config.toml
n_kv_head = 9
activation = "gelu"
bias = "all"
lr = 0.00103
warmup_steps = 470
schedule = "wsd"
batch_tokens = 131072
Each number is 50 + 15 x the weight over its row's rms, rounded and kept within 0 to 99. Layers, rows and columns count from 0. The size before them is the row's rms in percent of the matrix's.

# up: layer 3 MLP up, 2304x576, rms 0.0446, rows 767-819, columns 384-447
# down: layer 3 MLP down (transposed), 2304x576, rms 0.0548, rows 767-818, columns 384-447
up767 097:53 56 59 75 78 27 40 70 57 57 36 66 48 57 65 54 51 59 23 64 45 64 70 74 31 62 51 56 38 45 30 30 24 54 42 49 83 27 60 42 29 61 46 76 42 54 33 56 74 49 48 68 53 39 40 41 27 86 58 47 62 45 43 40
down767 097:52 27 50 37 45 42 57 78 47 32 19 54 69 44 27 72 45 59 39 61 44 61 79 45 57 52 37 61 21 37 34 56 42 67 30 50 45 29 35 43 31 11 70 59 60 52 44 43 37 57 58 55 58 53 63 34 33 49 46 45 69 34 46 67
up768 092:27 64 26 32 72 61 60 44 22 46 50 44 46 64 56 55 47 61 71 46 44 66 63 53 35 51 59 41 60 23 75 57 37 37 73 63 88 67 57 65 25 48 57 33 46 62 35 47 63 59 52 56 53 76 38 52 43 57 44 46 35 59 40 46
down768 097:51 69 21 58 43 66 48 67 53 61 41 52 61 39 50 48 39 41 28 41 63 37 54 70 38 48 49 27 48 73 45 26 81 57 46 45 51 45 60 45 50 70 71 36 44 71 51 62 35 55 84 76 31 43 54 82 39 36 45 54 19 33 42 28
up769 099:47 72 64 44 57 63 64 39 65 55 57 36 47 46 48 65 52 49 39 69 62 49 46 39 71 21 77 62 75 69 75 77 38 61 77 48 65 60 53 57 41 42 51 50 36 39 56 54 30 44 63 74 41 63 46 30 54 62 61 64 37 34 48 59
down769 100:57 40 53 32 43 58 67 23 58 70 49 57 47 69 38 37 65 44 53 62 52 61 28 63 51 63 61 44 42 55 35 67 69 57 58 63 18 36 37 39 75 49 56 64 72 59 66 70 61 40 31 38 33 50 39 43 34 45 58 74 56 77 60 50
up770 100:67 44 37 54 30 81 47 51 67 61 44 62 79 42 57 75 62 69 48 45 65 47 59 74 61 40 56 60 55 39 53 44 51 54 70 38 51 52 54 39 54 60 21 77 35 48 63 56 40 49 36 49 42 46 52 74 68 60 28 58 53 42 33 49
down770 092:42 37 68 21 21 42 46 70 57 39 44 45 48 66 40 63 30 68 46 69 46 30 31 35 80 66 45 62 43 62 64 17 66 29 51 56 50 50 52 48 58 39 29 52 35 70 65 57 17 65 33 09 63 52 54 49 53 55 45 49 36 29 67 34
up771 101:64 50 58 74 63 62 53 52 63 52 30 51 84 63 66 14 70 37 49 55 35 46 58 74 36 55 83 70 73 51 31 57 32 36 56 49 63 60 34 56 59 86 73 86 57 39 51 59 54 79 28 57 46 62 39 25 53 40 37 77 43 44 27 46
down771 102:43 27 77 71 44 28 60 57 62 53 49 57 43 35 32 49 47 59 60 55 49 58 60 58 40 23 46 47 48 50 60 75 53 32 27 58 23 68 44 61 46 49 17 49 67 50 31 57 20 73 55 47 39 31 39 16 55 89 23 43 81 49 33 55
up772 104:55 28 59 17 63 74 45 42 48 35 57 35 44 45 53 54 47 48 31 85 68 45 53 48 31 84 75 45 21 33 49 44 34 39 34 48 62 64 16 47 42 82 65 99 54 46 46 42 67 38 64 84 29 42 64 28 19 49 47 69 48 32 57 63
down772 096:45 25 40 28 66 41 41 35 50 79 32 01 64 25 33 45 62 47 47 63 42 37 45 56 47 58 64 32 51 32 86 73 60 68 26 44 25 30 38 61 58 35 31 55 64 63 24 49 64 40 38 31 33 68 48 50 38 41 39 76 33 50 67 49
up773 101:85 47 50 41 61 86 62 52 37 70 54 51 67 52 30 49 59 28 36 63 55 51 55 56 54 63 67 28 32 55 30 42 48 33 41 52 56 43 32 38 45 46 55 63 62 55 46 57 29 28 82 64 79 43 45 37 37 53 25 16 59 41 44 48
down773 095:43 58 55 39 13 48 27 53 45 73 47 52 24 79 49 62 34 54 61 44 61 23 35 86 36 55 47 55 54 44 29 60 84 45 58 75 74 23 55 71 47 61 52 71 73 48 53 45 61 53 81 82 60 30 53 67 44 39 75 46 58 37 41 43
up774 100:38 46 24 58 62 20 50 27 60 37 65 72 45 68 61 44 33 58 65 53 85 59 51 55 35 38 47 31 48 46 63 78 53 37 65 59 66 25 21 37 25 41 51 67 80 05 35 39 53 23 69 71 55 55 39 57 56 59 11 44 59 48 28 47
down774 103:20 40 29 65 69 35 70 85 47 23 54 39 41 28 41 46 56 42 43 72 58 64 44 51 62 56 72 45 38 49 10 73 69 41 53 32 59 43 39 43 40 38 65 48 43 28 50 24 67 69 54 44 45 50 61 52 43 41 34 45 22 44 50 45
up775 100:58 63 39 55 53 78 55 45 16 41 35 51 66 54 62 43 47 40 34 43 65 93 44 60 42 40 52 41 73 42 35 54 16 37 38 81 24 61 56 73 65 39 59 69 32 56 56 57 27 53 72 44 70 48 73 54 38 49 57 56 36 55 70 71
down775 097:57 34 41 70 13 08 73 50 53 51 42 60 75 85 73 35 57 73 57 52 40 44 63 45 51 65 52 22 56 53 43 60 73 37 24 54 48 48 51 30 39 30 57 25 27 71 59 41 33 50 48 50 65 54 39 65 60 59 63 36 29 49 52 57
up776 097:62 75 56 43 67 80 51 79 41 42 82 27 44 24 36 49 34 07 45 42 48 70 65 67 70 38 74 47 74 64 16 45 74 71 53 46 60 51 45 51 38 49 62 79 49 52 48 70 48 34 53 67 57 79 66 61 53 41 54 44 60 31 68 48
down776 087:35 61 48 46 39 22 22 67 47 57 56 75 40 41 55 22 57 56 70 46 70 70 78 60 58 47 53 48 44 22 68 52 38 61 65 44 51 51 38 53 35 47 34 33 74 68 47 35 50 41 53 56 39 60 53 20 57 51 55 77 44 60 57 45
up777 105:50 43 66 29 93 40 39 56 23 60 64 57 51 56 66 52 44 74 55 88 53 66 76 46 50 29 48 36 57 52 33 45 65 39 39 29 36 29 42 46 36 43 24 56 47 40 54 43 45 54 60 70 44 55 63 61 42 44 43 62 41 29 72 53
down777 106:63 36 34 57 38 70 36 39 69 62 40 53 45 49 41 46 44 61 49 59 36 55 66 46 69 53 45 38 54 64 44 42 55 62 46 50 38 19 45 50 46 25 40 39 44 14 43 73 45 56 42 51 40 54 47 64 54 21 65 74 58 59 46 56
up778 092:50 65 42 59 45 60 24 57 25 46 77 61 42 23 46 56 27 68 45 32 64 65 59 41 58 35 69 67 45 59 59 53 39 46 68 47 42 36 43 34 55 48 36 42 18 53 56 59 16 39 62 80 27 35 35 31 38 73 70 42 46 48 63 81
down778 085:48 40 63 44 68 57 68 23 55 22 29 35 63 65 55 62 24 49 59 73 49 46 77 41 32 39 50 40 40 67 23 46 53 49 49 43 68 85 42 48 44 37 84 59 64 39 34 23 39 32 33 56 65 44 26 46 70 43 51 42 54 65 67 45
up779 093:33 63 47 74 37 40 36 59 66 36 21 52 80 46 25 70 31 56 55 40 47 42 55 60 48 44 58 35 28 56 55 26 32 25 37 39 48 57 34 45 60 57 78 48 29 42 82 76 60 30 54 39 46 74 58 42 36 72 41 69 49 45 57 36
down779 101:41 38 41 61 51 47 41 61 44 54 34 66 63 56 26 82 73 40 43 31 34 49 41 50 50 55 55 60 45 49 59 60 25 49 25 17 33 66 51 28 93 80 67 48 53 73 58 72 32 52 64 49 34 65 67 54 76 69 38 47 51 41 77 42
up780 104:53 41 78 68 42 60 22 69 15 53 44 40 57 45 58 54 58 43 31 46 26 50 61 60 24 65 93 60 80 69 31 54 45 63 36 63 52 38 56 59 49 46 34 43 21 54 54 59 54 33 54 39 25 30 34 49 54 69 58 61 50 40 52 56
down780 113:50 07 58 43 83 49 36 29 34 37 91 60 56 47 53 51 41 23 39 42 80 52 64 59 36 44 57 42 80 51 65 49 51 63 47 88 44 50 54 55 30 52 53 52 55 35 74 45 63 42 40 34 45 84 63 51 94 46 28 51 32 40 44 72
up781 101:44 58 27 55 50 75 72 34 55 48 33 33 51 55 44 41 42 26 55 83 51 61 63 63 81 44 54 33 28 69 67 48 63 63 49 38 51 61 40 56 47 76 42 51 45 30 60 31 67 55 96 54 41 43 37 50 43 48 51 35 41 57 27 58
down781 093:64 22 39 76 64 46 71 63 41 71 50 43 29 65 56 76 40 32 64 34 48 38 56 42 60 67 59 55 35 59 44 38 59 53 50 51 38 45 40 43 58 33 53 57 63 47 46 40 88 27 62 63 56 43 50 40 69 56 42 52 92 58 37 57
up782 100:34 53 56 53 56 20 73 42 25 60 70 39 60 59 33 27 53 17 44 62 80 53 72 50 65 42 65 56 48 48 15 52 48 30 41 18 74 55 31 70 43 38 50 48 55 35 42 36 76 61 60 53 58 47 59 31 53 77 69 60 18 54 23 61
down782 100:43 42 49 33 33 28 58 43 61 22 58 50 48 88 31 55 46 09 46 36 67 71 59 54 38 51 76 51 49 70 58 37 35 69 25 58 37 54 40 63 26 48 42 49 42 52 55 44 37 67 62 51 35 28 60 60 29 59 58 57 50 30 59 53
up783 099:55 51 29 50 67 32 63 46 55 30 62 52 38 58 54 25 26 62 48 40 44 79 52 57 63 44 60 55 40 72 74 38 55 55 23 44 48 55 60 67 43 28 38 66 43 30 56 50 53 46 74 27 41 54 45 51 72 41 25 33 32 33 51 67
down783 090:57 59 54 51 57 62 00 71 57 44 52 25 33 25 58 29 53 58 60 36 56 49 48 89 48 67 59 49 46 64 49 31 50 44 83 55 30 35 47 68 46 56 20 20 61 70 75 59 15 55 19 53 32 30 58 38 58 59 32 31 19 31 42 36
up784 095:46 53 27 69 24 59 35 60 58 64 54 50 30 36 36 34 38 64 56 71 62 56 95 68 27 71 36 58 32 44 50 14 75 30 56 72 59 58 13 22 49 38 61 52 48 80 63 51 16 33 76 49 20 66 41 42 55 65 63 61 48 51 50 45
down784 092:46 45 22 56 49 73 56 58 35 67 65 46 50 62 46 27 49 58 55 51 58 63 79 26 35 60 58 46 60 43 56 37 68 36 46 53 52 49 12 40 43 35 54 22 66 79 47 55 49 52 43 55 30 57 26 42 31 57 63 44 69 35 35 46
up785 101:48 43 63 57 65 42 60 40 64 59 58 22 52 58 70 65 64 50 45 44 42 45 42 54 44 47 37 43 35 16 72 33 25 49 49 62 60 59 36 66 27 59 76 49 07 52 39 81 45 36 60 60 51 30 73 43 63 45 38 38 54 19 67 66
down785 099:48 47 60 79 44 52 38 33 52 32 60 32 39 50 59 27 62 21 53 52 33 42 63 34 58 50 59 40 40 53 27 32 67 52 47 38 64 42 59 64 60 57 46 15 63 84 55 29 49 56 61 54 19 39 42 41 52 89 65 64 39 75 71 36
up786 104:60 40 18 52 81 30 21 38 49 42 40 30 35 18 66 12 63 38 61 71 54 56 35 69 67 45 55 37 71 43 24 68 25 33 51 62 48 66 39 80 37 61 33 67 41 50 44 79 38 41 42 59 59 66 67 63 28 44 38 70 66 82 24 46
down786 105:55 57 39 29 64 31 40 57 48 63 63 88 66 55 38 40 54 31 66 68 51 51 31 45 67 37 61 44 80 42 67 41 42 68 44 73 41 51 52 61 50 49 52 45 30 51 80 27 33 57 84 31 50 33 71 45 49 70 30 31 34 54 38 50
up787 097:43 37 59 58 42 11 58 51 29 68 70 56 53 60 78 38 53 37 73 38 48 18 34 40 40 24 52 64 46 53 53 36 71 67 58 37 56 17 45 51 46 33 47 35 59 55 60 69 41 38 58 49 61 47 53 71 43 73 35 49 60 25 46 63
down787 098:43 61 35 45 30 90 48 38 63 26 51 81 35 63 40 37 46 58 51 43 57 39 47 03 47 40 55 44 46 64 57 38 22 34 18 69 62 40 45 50 34 61 56 51 19 45 40 35 62 44 46 46 50 49 76 59 46 37 54 60 49 29 52 53
up788 096:35 50 42 73 38 42 51 49 73 39 58 62 46 27 53 56 51 52 58 50 58 58 84 60 67 47 49 59 22 27 40 43 78 06 66 65 52 67 33 51 40 31 78 48 24 53 48 71 69 46 87 61 58 66 17 61 65 67 44 38 67 42 44 52
down788 102:36 40 34 45 14 39 48 35 61 35 60 46 35 58 62 72 58 59 59 54 41 80 69 60 35 46 48 43 33 13 25 50 89 28 61 57 48 71 43 29 35 26 66 50 51 64 36 37 59 43 56 62 49 52 16 56 81 40 51 41 75 51 50 54
up789 103:59 43 43 78 48 70 55 64 36 27 54 53 62 39 45 38 51 50 66 39 28 43 56 44 76 52 52 54 70 79 50 45 69 71 36 53 53 50 66 66 20 61 57 59 44 42 50 51 27 55 53 80 14 49 47 50 33 52 80 67 59 22 40 25
down789 100:64 65 75 46 55 17 20 39 69 32 53 57 66 26 58 76 23 61 45 67 41 43 94 15 35 78 70 40 36 51 39 44 49 50 72 70 50 43 47 13 39 48 50 43 71 56 51 59 46 84 39 56 63 62 69 44 51 60 43 55 51 48 55 29
up790 103:45 61 44 30 64 53 58 56 57 52 75 46 71 60 47 77 42 61 54 35 53 64 39 60 62 74 63 51 46 61 50 58 23 42 56 45 80 85 51 37 63 67 52 50 78 33 68 34 82 60 75 67 40 51 50 36 41 41 23 60 50 58 41 50
down790 098:45 56 52 71 46 52 68 64 35 84 81 36 53 29 52 33 36 72 40 55 40 38 41 31 65 57 50 67 60 71 47 55 59 51 49 58 69 47 44 54 70 15 22 38 46 44 56 73 37 59 56 85 47 32 31 53 55 45 07 30 33 50 62 41
up791 098:57 43 52 52 40 61 48 53 34 24 40 61 49 75 32 53 47 60 58 85 69 55 92 45 61 47 39 22 51 44 25 29 71 72 55 57 47 57 40 57 15 59 71 43 35 66 38 56 79 19 56 77 55 56 33 41 70 60 37 60 67 53 62 69
down791 099:55 65 58 44 41 47 62 57 30 30 55 61 58 63 44 76 35 53 29 48 47 50 35 58 31 43 66 85 56 35 50 57 49 68 40 48 30 45 57 39 26 59 58 57 48 50 66 44 45 71 56 51 67 53 49 38 44 31 62 77 37 48 43 12
up792 102:76 82 57 69 56 54 08 54 68 65 75 42 69 39 51 36 60 51 31 60 43 41 63 77 71 65 52 45 48 27 44 60 29 09 66 33 47 45 62 55 47 56 42 80 56 56 56 62 67 64 59 72 44 55 70 51 57 46 54 60 45 34 40 35
down792 098:16 64 57 50 36 65 46 36 71 44 46 50 64 45 35 43 53 51 65 40 36 67 34 45 27 44 46 77 65 62 35 44 39 44 45 24 87 47 64 75 70 59 61 45 49 53 58 44 19 69 36 60 40 50 63 51 41 21 26 77 64 36 51 34
up793 095:64 36 41 43 68 41 40 53 63 55 28 29 25 39 65 31 57 29 37 33 54 56 61 62 81 35 44 39 29 77 39 44 27 76 41 58 57 46 44 33 61 47 52 55 57 27 56 80 33 34 54 69 57 54 47 66 65 38 62 42 60 45 39 45
down793 094:31 91 45 47 53 58 34 38 17 38 68 53 38 54 46 56 65 22 30 79 30 21 47 49 41 51 26 52 70 55 40 27 37 62 51 48 19 56 49 43 25 65 73 38 59 51 39 38 58 50 89 50 45 65 50 33 41 08 52 69 57 17 50 36
up794 098:78 48 65 77 47 48 45 26 38 66 43 36 46 43 71 76 41 54 36 51 68 47 38 77 45 64 56 53 63 51 74 20 42 60 44 71 80 58 32 63 68 43 47 45 41 54 81 41 31 52 84 86 43 72 43 48 44 54 37 56 82 38 69 37
down794 098:43 46 43 46 43 51 39 74 58 29 27 54 33 51 52 30 61 53 65 47 46 52 40 52 57 60 60 45 35 36 32 76 32 37 72 45 41 44 51 23 39 69 84 42 54 41 66 44 53 40 43 37 56 55 57 38 38 41 48 38 40 65 28 51
up795 103:59 39 38 41 49 58 32 64 63 68 55 78 71 32 27 41 52 33 45 54 49 40 68 83 54 44 61 54 66 66 59 57 33 57 28 58 56 36 56 65 55 46 35 69 55 45 59 46 38 34 54 45 28 53 50 43 17 52 59 50 67 44 57 47
down795 096:47 57 36 47 58 62 61 57 53 61 47 66 50 35 43 82 47 54 57 51 41 41 47 35 50 95 59 53 64 41 72 56 29 48 43 58 41 60 60 53 72 42 40 78 50 47 51 81 52 30 66 67 44 58 36 69 48 39 74 62 11 71 66 40
up796 099:42 42 39 71 77 62 36 43 50 58 51 52 52 28 30 26 37 39 74 67 50 43 58 54 50 30 50 66 53 62 72 71 35 48 49 24 51 48 51 57 27 46 47 60 52 46 46 53 82 68 58 37 53 66 51 44 48 55 60 28 37 66 45 55
down796 099:66 60 56 63 38 38 68 40 30 46 32 59 52 69 70 60 73 69 55 58 38 52 70 43 49 26 67 62 23 42 60 31 45 53 46 67 48 53 47 81 51 50 53 42 35 50 38 52 38 78 24 36 62 49 60 46 70 43 42 38 22 28 95 52
up797 096:81 32 20 60 37 76 41 46 33 84 56 33 80 26 47 73 06 46 41 45 31 35 67 77 38 61 49 59 45 43 12 52 28 38 40 56 59 53 67 64 43 35 19 43 52 41 63 43 65 38 50 44 46 53 28 67 58 75 67 61 25 47 34 54
down797 088:14 67 43 38 56 53 53 48 56 38 64 55 16 56 42 40 44 77 69 68 42 25 28 59 57 53 74 32 39 66 63 50 29 53 57 38 56 39 36 47 41 67 42 48 42 57 51 61 24 35 36 81 33 39 69 75 40 20 48 39 75 27 56 59
up798 105:56 60 60 39 36 41 49 33 57 22 45 37 31 72 44 51 57 31 66 58 59 57 35 66 38 50 56 42 63 64 53 50 71 28 44 19 62 62 39 26 64 52 44 45 54 38 39 46 53 56 55 32 54 51 64 56 41 51 61 47 70 57 33 35
down798 104:60 43 18 55 52 56 67 59 77 45 49 50 68 44 44 40 47 88 55 41 30 43 31 40 43 54 35 45 45 27 39 41 69 42 50 53 58 39 52 08 38 54 59 48 35 52 69 23 56 54 39 98 41 38 52 66 39 47 54 73 53 23 75 69
up799 097:68 43 60 66 23 68 44 31 79 74 55 51 47 37 69 36 41 45 51 41 52 47 76 42 62 57 57 50 12 47 25 62 42 45 51 40 32 74 44 60 46 68 59 45 40 39 64 57 49 63 46 61 37 36 59 54 58 38 57 67 65 62 49 56
down799 091:35 51 42 57 74 58 65 47 57 40 70 36 34 53 58 68 48 29 38 29 21 43 44 26 25 51 60 34 77 57 40 71 38 45 48 52 47 50 65 78 41 62 54 45 28 58 51 56 57 65 35 45 34 48 52 35 62 15 72 58 44 46 31 40
up800 104:41 75 40 60 73 44 50 50 55 44 72 31 16 65 45 53 60 30 38 50 68 62 54 55 49 62 59 56 52 32 45 46 57 66 46 49 55 74 13 59 53 72 54 61 73 73 19 47 68 52 70 67 49 53 66 70 44 60 59 54 35 62 57 59
down800 107:51 71 57 36 47 54 55 32 64 53 58 22 37 63 52 37 54 71 35 48 56 41 65 61 35 40 64 59 58 52 48 15 51 70 27 33 64 58 62 61 44 57 46 56 30 60 62 48 50 73 67 31 58 54 51 54 74 61 75 36 49 55 64 33
up801 100:76 50 39 51 66 53 43 73 56 44 50 30 66 67 52 59 32 48 47 16 47 33 64 44 25 37 55 45 33 50 52 52 29 40 38 73 48 40 48 52 63 74 50 58 63 79 37 62 56 43 46 41 75 24 39 25 73 57 51 43 43 78 37 42
down801 110:54 54 51 51 48 14 46 37 64 85 52 41 30 70 54 48 68 50 39 49 46 47 46 73 52 50 42 43 70 65 34 34 42 60 47 60 59 45 57 58 11 36 40 51 56 61 38 60 57 24 50 46 62 30 40 52 76 54 55 51 42 60 50 41
up802 102:62 52 74 69 68 43 39 33 51 58 49 25 55 58 12 35 43 25 52 41 51 74 65 74 58 61 41 70 52 48 36 52 45 46 41 34 52 50 42 55 64 59 28 43 59 33 43 65 56 44 73 50 22 80 66 56 65 69 46 43 73 46 40 44
down802 098:42 60 55 56 48 56 46 59 37 42 70 51 43 61 56 47 50 36 28 55 50 47 47 49 52 46 19 51 35 41 43 44 61 36 61 39 46 52 61 66 40 75 36 50 57 51 64 53 41 49 68 55 43 53 51 58 57 41 67 50 35 36 43 65
up803 105:66 59 31 55 51 50 56 61 33 46 37 60 45 61 82 73 60 30 70 74 43 37 53 77 67 66 75 53 36 57 65 55 59 57 31 40 38 55 47 28 46 36 69 44 36 58 85 85 49 56 53 74 51 59 57 70 32 63 33 42 43 63 44 21
down803 103:75 43 56 50 61 49 72 39 62 40 45 53 85 81 84 67 54 36 77 39 53 70 63 45 73 44 48 63 46 52 57 49 55 61 51 47 44 71 75 60 65 38 54 50 39 58 28 72 50 54 67 44 48 25 44 53 49 54 69 68 91 50 32 61
up804 104:77 57 18 48 41 63 29 41 63 69 55 40 55 47 41 32 42 64 52 73 47 54 62 54 46 61 56 46 27 35 72 59 29 32 54 60 72 53 38 67 44 34 63 74 19 55 20 52 78 61 53 71 41 31 27 85 74 40 41 32 74 60 42 43
down804 106:22 18 26 58 74 73 50 30 73 66 45 46 46 75 55 72 56 43 44 57 61 19 55 70 46 27 60 71 51 53 52 33 17 53 33 31 92 34 40 42 55 46 61 49 64 57 43 61 49 41 43 36 45 38 44 61 81 46 63 62 39 69 48 45
up805 103:39 62 47 49 59 51 54 62 35 47 34 55 41 49 59 77 56 57 51 53 55 59 43 40 36 38 59 80 65 63 64 69 30 61 60 52 77 34 64 57 35 51 37 63 27 39 58 68 72 24 64 77 52 42 49 48 60 69 60 27 56 79 61 45
down805 104:55 52 65 76 50 57 44 62 65 50 52 68 36 34 28 59 60 54 63 45 62 59 50 00 53 36 53 31 42 60 41 36 38 58 52 61 53 55 54 37 25 63 37 22 72 28 78 56 54 43 60 48 48 41 62 70 54 63 39 62 81 31 45 52
up806 102:52 49 32 57 66 72 62 98 45 39 79 50 48 80 23 51 46 31 31 62 34 42 69 39 58 49 43 49 42 51 45 44 46 43 35 43 64 54 44 24 33 52 71 71 25 23 68 41 86 38 47 56 35 81 62 67 41 48 66 47 47 48 44 32
down806 108:58 47 51 37 60 47 52 56 26 60 37 43 63 60 70 35 59 46 39 42 60 43 54 76 21 47 36 44 72 48 45 43 40 59 33 66 55 46 49 46 40 46 60 51 43 46 70 68 47 40 33 63 36 40 71 39 18 44 45 40 54 34 60 64
up807 100:54 30 53 40 67 51 34 44 53 50 59 63 57 50 30 33 75 41 25 08 57 41 44 62 65 51 46 30 50 41 46 30 60 66 41 53 60 35 39 44 62 54 43 61 65 61 65 77 57 19 28 74 68 38 40 53 32 66 53 29 30 47 70 48
down807 104:50 25 64 30 46 38 41 52 50 50 64 67 59 11 35 46 32 53 54 32 62 66 42 55 53 66 43 49 33 13 44 54 39 68 27 28 51 67 48 44 64 45 03 57 57 71 81 52 79 49 50 31 51 31 66 42 36 50 36 33 47 32 70 72
up808 105:58 74 60 13 50 56 52 47 43 73 54 37 61 38 28 60 35 63 57 26 78 47 76 65 76 59 50 21 81 61 54 69 60 58 58 56 65 50 60 27 62 54 64 82 45 66 48 32 48 64 46 45 57 36 64 88 54 38 57 26 56 52 28 49
down808 100:41 77 41 68 53 42 69 54 34 34 74 42 52 87 57 13 65 25 71 51 45 34 55 83 32 26 68 58 65 47 38 29 42 49 49 18 30 47 76 28 19 93 41 36 56 47 62 26 66 31 38 60 48 34 49 48 54 65 33 65 45 42 72 49
up809 100:54 50 57 23 46 59 27 66 45 69 67 54 62 64 55 38 43 68 42 42 66 41 59 57 36 64 75 40 70 43 33 43 51 45 61 51 64 47 34 59 70 54 56 49 48 37 76 65 68 70 38 45 71 36 50 26 64 54 38 32 44 75 35 42
down809 101:53 51 57 40 36 58 38 21 51 62 67 23 68 28 42 63 23 60 62 68 41 38 60 56 33 67 36 66 60 56 24 67 47 50 36 53 59 35 65 68 21 47 26 58 76 53 28 42 25 43 61 53 22 62 33 42 44 31 74 58 49 81 36 52
up810 093:43 71 31 45 43 86 56 39 30 55 48 41 52 50 30 50 39 66 44 66 79 53 51 48 44 44 79 69 50 51 51 50 49 37 35 63 53 61 52 32 24 53 56 76 23 48 59 56 31 56 69 45 53 26 08 78 54 49 28 53 38 50 62 43
down810 093:60 39 84 60 42 29 37 57 54 35 30 53 49 53 52 56 54 54 30 31 19 38 54 76 55 60 38 27 46 39 45 64 28 83 57 42 63 37 33 53 59 48 40 25 78 49 51 59 76 34 13 79 51 45 71 36 57 52 83 50 75 52 35 55
up811 096:58 64 50 65 53 45 44 59 58 59 56 51 53 63 28 64 35 57 35 48 42 56 56 53 59 27 43 36 33 40 44 46 25 76 33 61 35 74 61 67 57 68 60 48 34 39 44 44 39 28 45 50 34 41 53 54 48 44 57 41 25 39 46 59
down811 092:54 70 67 61 64 44 43 56 63 13 27 99 52 66 38 46 25 35 40 40 46 75 48 48 31 53 40 33 60 39 59 37 52 29 77 45 44 54 50 53 59 39 58 39 82 56 60 71 75 58 38 52 69 43 59 68 39 59 66 60 63 34 41 59
up812 097:51 50 32 30 39 55 74 39 41 35 51 62 39 45 55 34 60 74 48 41 37 51 46 43 35 66 58 42 28 35 34 46 44 36 79 55 36 31 36 31 64 54 40 51 44 21 46 61 37 46 64 34 67 50 16 58 25 65 53 66 44 42 62 60
down812 103:51 38 61 50 36 37 49 31 27 41 54 73 09 59 39 46 72 41 61 12 68 32 74 48 41 42 48 51 46 56 32 70 38 34 62 65 49 49 66 39 54 20 77 43 57 29 16 73 43 71 40 52 44 50 62 42 41 46 46 62 46 72 50 52
up813 096:55 41 27 50 35 66 45 60 24 62 28 55 65 56 50 69 58 37 39 60 32 51 54 76 39 41 26 52 66 45 47 48 57 40 49 32 61 84 30 40 76 51 35 13 40 48 50 34 58 29 42 47 37 33 43 37 51 53 35 67 48 67 09 48
down813 094:63 51 32 60 69 61 34 54 69 49 59 46 35 30 57 60 32 26 72 40 39 47 41 18 74 40 50 57 38 44 67 82 37 54 73 77 59 55 56 54 24 36 60 47 57 68 38 71 13 73 75 60 41 58 45 62 40 66 32 47 50 74 44 49
up814 106:56 27 48 62 55 72 52 56 41 54 55 34 48 38 91 16 38 33 36 63 28 50 59 34 36 51 57 32 54 90 28 49 64 21 46 55 71 39 65 41 46 54 35 43 54 65 55 41 30 43 29 73 48 55 48 49 47 67 59 48 49 60 48 69
down814 115:48 40 52 58 55 46 61 39 39 76 51 62 56 55 39 37 40 38 55 50 37 84 66 66 58 60 58 45 49 58 50 55 44 54 66 64 68 42 50 32 57 68 29 38 41 63 65 57 55 54 32 63 46 33 54 55 33 37 77 47 37 68 48 43
up815 103:65 41 59 38 56 51 49 55 53 62 64 54 24 53 41 47 56 57 36 55 68 46 57 59 58 24 87 50 50 24 58 61 40 44 33 67 66 57 09 56 41 34 72 53 85 43 51 62 50 43 43 66 46 46 42 38 40 78 53 27 47 70 60 37
down815 107:64 57 76 49 34 40 46 33 31 45 75 49 50 55 57 53 81 15 46 63 36 52 49 95 57 45 31 34 52 55 33 39 50 40 54 53 70 39 50 40 65 41 56 45 61 64 40 62 47 42 34 39 54 58 34 64 53 56 52 38 62 51 42 33
up816 095:57 58 19 41 40 13 62 54 58 57 58 59 49 51 30 67 34 57 47 64 66 57 42 60 53 52 52 48 52 57 85 60 45 35 63 63 47 30 66 40 48 46 62 54 21 45 50 47 44 59 43 74 49 46 83 26 42 66 55 28 44 64 54 59
down816 095:47 54 91 53 47 65 47 50 62 80 27 42 57 49 48 43 65 45 04 47 38 29 57 42 60 60 61 59 61 55 18 22 82 90 56 54 65 78 62 46 61 46 35 41 51 52 46 58 53 47 59 37 67 34 52 35 63 83 44 61 62 55 38 41
up817 103:31 49 48 50 54 48 33 50 32 36 72 32 69 44 63 28 61 51 60 55 25 89 58 84 45 18 93 49 47 35 45 44 47 55 44 48 55 70 52 46 58 58 67 49 55 76 42 55 61 64 52 36 73 40 56 74 54 63 59 41 66 42 40 55
down817 106:24 55 57 51 47 43 65 91 50 40 55 77 53 43 45 57 53 55 66 44 42 48 58 77 48 42 32 55 63 56 59 34 54 24 34 59 55 50 44 48 75 40 55 69 45 54 52 35 58 78 36 55 49 89 28 50 54 82 62 56 30 64 34 43
up818 093:60 33 68 51 46 52 64 61 42 25 37 36 60 58 61 73 54 69 74 55 14 56 62 33 54 58 54 69 72 71 89 56 40 41 67 28 42 46 27 56 31 67 34 35 43 53 39 69 21 64 66 64 63 48 64 62 49 33 81 37 60 43 27 26
down818 100:64 72 34 64 51 53 55 59 64 66 57 45 22 61 59 45 42 53 39 62 82 68 60 43 66 45 38 34 40 32 41 64 47 81 43 58 81 53 57 44 58 57 66 58 51 35 58 04 64 27 45 56 49 45 44 39 45 56 23 68 21 65 69 55
up819 099:57 46 51 70 56 65 72 44 49 58 64 43 71 31 36 28 56 44 53 56 25 55 70 62 63 29 61 65 49 75 33 38 61 38 41 41 48 53 20 54 37 55 47 50 44 46 86 71 48 67 74 53 60 76 56 51 32 49 42 69 48 46 31 44